Weights of a small GPT-style language model, trained from scratch on English Wikipedia: width 320, tied embeddings.
Each number is 128 + 32 x the weight over its row's rms, rounded and kept within 0 to 255. Layers, rows and columns count from 0. The size above them is the row's rms in percent of the matrix's.

# layer 7 MLP down (transposed), 1152x320, rms 0.124, rows 501-525, columns 256-319
size [ 94 102  97  97 102  97 106  96 101 102  96 102 111 108  95  92  93 125 107 103  95  91  88 102 103]
[[124 109 116 108 139  93 114 205 173  70 112  77 138 189  81 131 116 110 130 123 167 155 126 115 170 113 181 149 130 155 137 157 132 149 118 100  94  95  65  50  77  89  57 101 120 130 145 150 188 117  94  84  93  81 150 165  81 117 127 103  97 110 135 141]
 [105 142 131  72 131 143 160 107 110  90 120 189 161 157 147 118 144 111 149  64 105 149 128 159  98 107 166 100 101 139 142  99 189 109  76 129 181 136 136 143 133 156 112 137 113 177 144 136  95 132  82  82 147 186 121 111  70 110 123 176 190 136 159 112]
 [ 61 171 118 109 181 118  96  65 145 188  55 180  97 119 133 109 106 159 163 154 165 140  94 149  87 115 100  93 140 154 128 165 150 120 132 177 130  91 188 105 101 130 106 125 139 166 159  50 118 126 148 143 151 149 107 107 184 125  90 126 144 160 142 137]
 [ 69 200 148 166 129 128 119 152 113  89 112 152 178 180 124  69  98 150 151  98 184 173  99  95 139 102 134 114 134  77 130 128 125 113 103 119 110 163 120 120 138 157 159 125 203 133 163 111 183 132  80 155 223 174 136 100  66 133 141 121 110 151 147 160]
 [ 78 131 103  96 124  67 146 168 159 128 161 163 146 118 134 152 140 135  66 144 132 132 127 225 140 154 127 152 103 132 124  64 169 112 157 128 148  96 142 151 104 148 152 115 129 100  73 113 108 107 161 131 164 114 111 146 125 161 152 198 177 118 163 142]
 [131 138 134 172 134 104 121 148 155 161 130 116  96 186 164 132 114 167 146 102 153  79 153  97 103 139 101 105 172 118 152 147 118 130 151  95 171 137  96 137 120 135 120 195 172 108 165  83 175 134 104  94 109 104 108 154 153  79 145 117 108 141 132 125]
 [ 56 126 141 120 183 147 171 171 159 118  61 128 164 167 138 110 164 140  57 108  97  73 120  94  72 131 109 183 146 118 182 165  89 150 111 112  95 128  98 133  83 123 128 106 103 143 157 121 131  70 143 130 165  82 164 144 118 159 158  34 154 116  79 164]
 [143 146 118 136 118 203 158 107 121 178  84  82 170 103  68 204 138 138 119 150 102 112 139  99 178 135 102 103 171  72 149 118 116 134 164 135  93 116 191 145  65 162 154 138 204 121 151  98  85 157 127 157  98 110  82 112 159 127 133 134 202  47 135 105]
 [136 151 105 135  94 107  99 165 113 159  88 117 112 140 119 149 134 179  85 143 107 109 153 182 181 152 145 132 152  80  96 111 115 150 162 111 173 104 188  78 153 139 122 125 119 124 149  70  76 158  90 144  36 112 131 176 125 109 144 157 170 113 105 151]
 [158 149 115 152 120 173 116 103 129  71  96 136  91 168 130 119 137 149 146 160 106 151  73 115 135 118 121 197 104 172 111 156 140 190 123 122 100  78 109 113 155 138  86 118 111 102 119 124 149 168 152 160  87 161 121 137 196 105 127 179 153 127 122 117]
 [120 166 137  62 125 188 138 148 110 155 118  74 138 172 105 162 200 122 163 129 127 144 134 140  99 137 132 191 174 114 138 152 104  86 125  73 162 101 159 175 112 118 107 151 145 148 152 126 118 220 150 161  60 153 177 139 126 153 132  83  49  95 145  98]
 [ 81 164  82 130 109 181 106  81 127 124 162 140 116 162 161  69  77 175 125  81 137  78  92  96 164  76 102 103 136 159 160 210 141 150 134  88 133 140  86  90 163  92 112 142  89 190 134 107 131 169 105 189 183 113 116 114 149 135 139 106 109 105 145 101]
 [152  81 128  92 124 106 117 161  90 146  91 134 133 162  95 129 174 144 114 101 114 118 136 177 146 151 141 127 138  71 110 173 172 158 130  67 167 119  63 155 216 141 127 206 194  84  99 212  89 111 135 101  97  80 169 130  82 179  88  99  94 171 158 132]
 [ 82 137  95 145 103  74  81 122 209  49 121 142 142 182 141 159 121 164  85 111 124 182  85 145 140 161  34 165 134 149 129 141 119 164  97 158 147 134 172 177 128 119  65 129 150 141 150 166 143 115 108 195 115 148 165 164 185 154 148 135 138 122 100 146]
 [137  88 109  92  96 146  76 142 113 102 180 166  42 144 148  59 141  88 130  85 136 136  88 148 106  80 168 117 120 136 138 115 116 162 132 145 131 143 101  96 112 152 164  74 145  86 111 124 107 160 175 112 123 106 170 140 137 172  80 147 111 192 140 187]
 [183  85 123 105 164 124 168 180  33 154 113 146 122 129  81 112 128 140 135 156 154 126  99  99  99 156 182 118 115 170 142 153 103 149 104 164 136 156 135 154 176 130 100  81 126 130 239 162 172 110 124 107 117 117 160 114  82 140 126 145 137 148 118 113]
 [126  82 114 153 110  91  92 110 137 131 158 158 114 184 134  97  37 158 136 112 121 162 150 115 169 133 125 107 109 199  95 131 120 100 187 136 104 128 151 137 146 113 123 143 131 136 135  91 127  97  69 122  97 138 109 100 129 179 101 167 159  64 192 155]
 [ 97 154 137 135 109 176 121 101 109 132 161  87 130 141  90  80 127 119 121 212 169 136 165 158 160 137 157 158 131 114 138 156 134 121 104 122 168 148 132 147 169 107  82 107 107 104 185 115 166 187  87 124 128 214 153 136 192 145 187 137 115 181 137  93]
 [ 97 119 166 133  88 114 137 121 118 103 149 123 127 152 129 122 115 122 134 170 151 133  80 175 121 167 166 107 145 143 157 135 121 137 120 148 196 156 104 152  98 135  98 106  78 138 137 158 107  96 118  96 137 159 106 139 115 164 114 152 126 165 104 131]
 [113 105  75 130  89 110 149 139 139 142 164 134 137 144 158 151  59 157 162 121 130 117 139 153 113 145 167 116 150 168  89 159 118 102 103 146 141 138 143 132  88  94  54 100 144 182 103  91 127 195 127 114  87 191 103  65 111 147 166 143 134 140 144 100]
 [171 134 132 110 144  88 162  93 105 156 131 112 138 102 175 136 123 143  78 146  95 115  85 111 142 112 146 126  47 112 131  99 114  91 144 140  98 117 123 106 133 127  95 103  74 120  88 154 158  88 152 108 148 109 142 119 107 136 178 114 110 122 151  90]
 [163 117 135 112 141 163  86 124 118 126 125 116  84 156 149  56 157 118 112 136 135 172 119  78 142 167 125 140 165 130 150 148 106  92  70 137  99 140 104 126 161  87 177 178  99 145 110 109 186 113 103 112 120 132 175 130 126 115 150 193 114 137 129 160]
 [137 101  66  88 140 106  67 191  99 140  87 146 152 143 132 118 108 129 129 115 156 113 142 114 131  81 144 101  75 120 144 115  91 110 139 112 168 153 199  84 116  92  91  89 147 151  84 123 159  76 131 150 188 111 161 129  86 144  96 105 174 135 149 150]
 [108 131 177 132  92 162 109 170 164 124 151 156 129  91  83 168 186 134 120  63 112 181 111 102 111  72 121 101 121 123 173 153 122 149 120 126 110 125 152 159  91 146  82 117 127 162  88 147 176 133 132  97 103  82  85 160 112 137  90 159 105 168 216 110]
 [229 107 113  93 137 167 128 123 138 162 141 116 168 155 162 123  87 140  94  85  99 106 107 130 144  74 140 137 108 134  80 117 124 103 102 177 159 105  87  78 105 110 173 134 198 114 116 198 126 123  99 169  90 184 170  93  96 116 113 124 156 130  92 108]]
# layer 7 MLP up, 1152x320, rms 0.118, rows 502-525, columns 256-319
size [ 96  97 115  94 110 104  94  95 105  90 104 107 108 100  99  96 104 110 103  93  89  94 101 102]
[[ 77 126 129 171 112 137 104  50 175 115 141 163 124 146 159 163 117 193  97  95  91 122 189 138 154 127 139 150 166 159 106 148  93 170 126 100 156 155  82 145 119  91 131 126 107 121 106 138 161 116 117 151 141 128 131  88 147 135  93 139  92 112 145 104]
 [135 158 163 108 104 198 116  96  96 180 142 161 107 123  95 131  84 173 208 133 133 101 136 178 106 100 100 138 137 121 111 129 113  79 132 155 110 147 113 194 149 135 132 166 129 107 115  93  84 145 143 188 115 137 192 108 115 123 149 179  82 117 136  84]
 [114 172 127  95  72  86 127 132 112 111 160 126 162 112 157 167 164 107 119  98 126  90 109  63 154  81 113 106 110  81 100 153 112 127  90 124  96 110 143 166 106 170  92 112 125  84 117 170  77 157 164 116 108 134 106 138 140  97 114 125 193 160 128 136]
 [130 128 163 140  59 155  84 139 123 154 180 175 109 101  98 167 143 131  88 223 131 126 124 171 142 125  86 117  88  96 122 119 117 197 175  94 138 128 177  91  86 159 187 144 119 173  96 111 151 218 162 118 152 135 117 157 159 120 106 156  45 141 144 125]
 [161 145  75  91 106  99 156 175 101 161 184 194 152 103 119 109 130  91 162 137 149  87 162 165 102 138 155 166 117  88 133 156 103 111 143 105  95 206 137 147 127 132 147 127 109 100 139 136 129  79 137 173 132 122 143  82 131 166 163 146  94 124  68  86]
 [127 146 174 140  80 192  96 123  87 139 142  75 145 112 150 107 148 101 176 114 125 146 143 119 110  88  79 121 135 150 186 132 149 134  93  55 157 165 168  87 108 118  99 107 110 156  74 197 145 116 126 112 152 104 142 177 103  88 103 157  76 175 158 144]
 [123 144 140 107 153 150 167  66 137 132 121 184 128 126 141 142 109 146 145 134 104  85 166  81 107 135  73  96 118 173 112  78 126 145 105 134  88  75 142  74 131 143 137   2 101 152 162 148 186  54  57 131 134 127 168 145 201 100 177 167  59 102 210 146]
 [ 93 189 172  80 139  94 102 117 123 107 112 132 130  90 144 112 118 147  76  64 154 104 133 176 186 142 159 122 176 212 114 138 148 136  99 122 174 173 105 133 129 144  66 129 132 174 177  82 190 111 110 154 126 114 135  87 121 115  59 171 111 146 110 134]
 [115 156 160 125 110 147 140 116 138 231 114 134 116 193 134  97 185 125 195  71 150 111 114 125 138  26 127 132 166  97  82  53 149 127 101 103 147 117 146 154 100 112 132 183 108 131 121 139 104 174 197  98 136 125 114 110 144 102 120 111  72 108 133  88]
 [167 108  87 174 140 177 147 123 127 120 100  90 107  75 165  87 110 179 149 115 179 150 111 118 129 143  80 173  97 130 120 115 136 140 162 193 132 141 103  81 139 126 137 153 125  88 143 117 120 158 118  67 102  93 147  36 153 132 119 101 168 151  89 123]
 [156 129 126 118 195  95  95 113 116 156 129 110  55 130 114  84  89 139  98 117 113  94 132 127 138 143 124  68 146 129 102 144 123 153 151 183 102 150 139 136  98  74 102 202 111  90 132  88 109 109 149 116  95 135 150 112 111 164 128 129  56 115 129 135]
 [147 135 169  89 103 126 164  65 121 125 100 128 117 100 143 124 125 128  90  61 124 137 165 120 115 119 168  77 123 113  87 133 126 193  89 158 150 145 142 131 121 144  25  79 171 133 126 176 148 107 121 112  39  85 118 160 207 121 125 136  83 148  71 109]
 [114 131 110  93  98  89 169 152 110  90 175  94 146 136 123 213 137 159  83 128 125 150 150 160 115 148  90 244 147  94 176 172 113 117 118 172 100 191 101 123 163 114  85 150 116  95 168 148 128 100  99 144  93 167  83 152 118  91 138  83 157 119  91 123]
 [113 133 126 154 118  77 112 100 139 189 115 161  62 124  82 144 138 102 119  98 136 141 117 121 126 177  97 184 112 172 121 124 100 141 118  93 138 149 122 164 159 141 142 163 164 153 131 122 155 160  90  86 111  75 137 132 140 161 160 102 167  97 119  96]
 [ 90 101  83 153 109  99  81 139 145  99 166 158 142  80 125 114  91 122  78 155  98 132 116 152 130 118 127 113 115  57 118 136 183 124 145 116 129  82 149 116 108 187 115  99 134 175 137 179 145 131 181  46 131 110 128 131 155  97 127 114 134 144 128 189]
 [104 119 144 137 130 114 138 140 128  91  71 120 103 133 159 145 152 116 120 132 141 158 198 142 129 115 107  70  88  90 106 132  39 144 173 122  82 132 164  90 150 181  87 129 170 158 154 158 101 122 135 173 141 146 108 102 133  88 170 147  89  96  98 150]
 [158  98 118 167 100  99  82  67 150  94  97 159 101  93 201 151 116 113 137  35 116 165  99 142 109 101 115 128 140 143 135 154 151 131 164 157 104 120 149  99  99 169 194 130 145 110  72 125  61  86 177 181 161  79 116  95  90 117  83 126 151 126 131 181]
 [113  87 165 160 150 122 147 155 134  96 137 116 120 116  99 111 120 124 130 192 138 161  92 100  77 138 118 163 184 155  88  82 156 103 115  87 138 143 131 113 130  99 164 134 125  83 121  66  90 159 161 148 152 131 119 102 176 114 139  97 120  92 116 159]
 [ 91  90  82 157  61 103 129 108 139 118 180  87 142 122 126  80 133 151 103  96  79 137 183 149  69 133 123 116  99 124 185 153 193  94 127 133 116 120 156 125 121 148 169 128 165 147 111 153 170 108 105  74  88 193  86 112  67  99 119 128 147 107 152 107]
 [157 120 133 106 117 134  95 129  94 166  94 137 171 105 109 124 112  90 157 149 180 163 127 147 137  82 159 200 123 158 121 164 158 117 148 118 105 160 147 177 165 171  98 172 132 122  79 151 136 105 138 192 167 135  72 122 130  97 116 111 108 149 197 192]
 [144 119 140  93 135 120 169 145  96 134 148 136 184 110  53 105 184 158 157 123 156  99 147 156 101  91 149 150 133 177 202  63 119 145 135 109 124 128 154 101  56 160 120  88 126 109 199 169 187 125 131 136 118  98 157 111 169 113 119  73 144 111  93 171]
 [164 132 178  94 155 150 168 118 127 142 176 121 116  94 116 105 152 134 184 151 158 111  94 115 109 140 111 164  61 165  74 142 119 159  80  62 106 100  88 174  87 152 169 149 146 154 124 170 113 161 117 136 136  69 153 171 149  66 139 167  90 189 140  55]
 [173 114 122 107  87 157  77 126 131 127  96 142  87 172 156 113 178 137 119 125 120 158 149 182 106 121 119  90  88 128  85 139  82  98 139 105 104 156  61 139 158 137 128 121  93 143 134 119 142 114 113 171 183 103 159 128 130  91  93 163  77 107 185  85]
 [136 144 130 129  87 131 130 124 130  99 171 143 111 105 157 119 129 178 134 120 183 133 117  88 139 197 134  96 129 148 154 144  99 179  88 146 135 140  99 159 128 169 101  92 127 121 138  96 135  93 218  56 123 128  75 202 119 167 131 114 171 125 119 115]]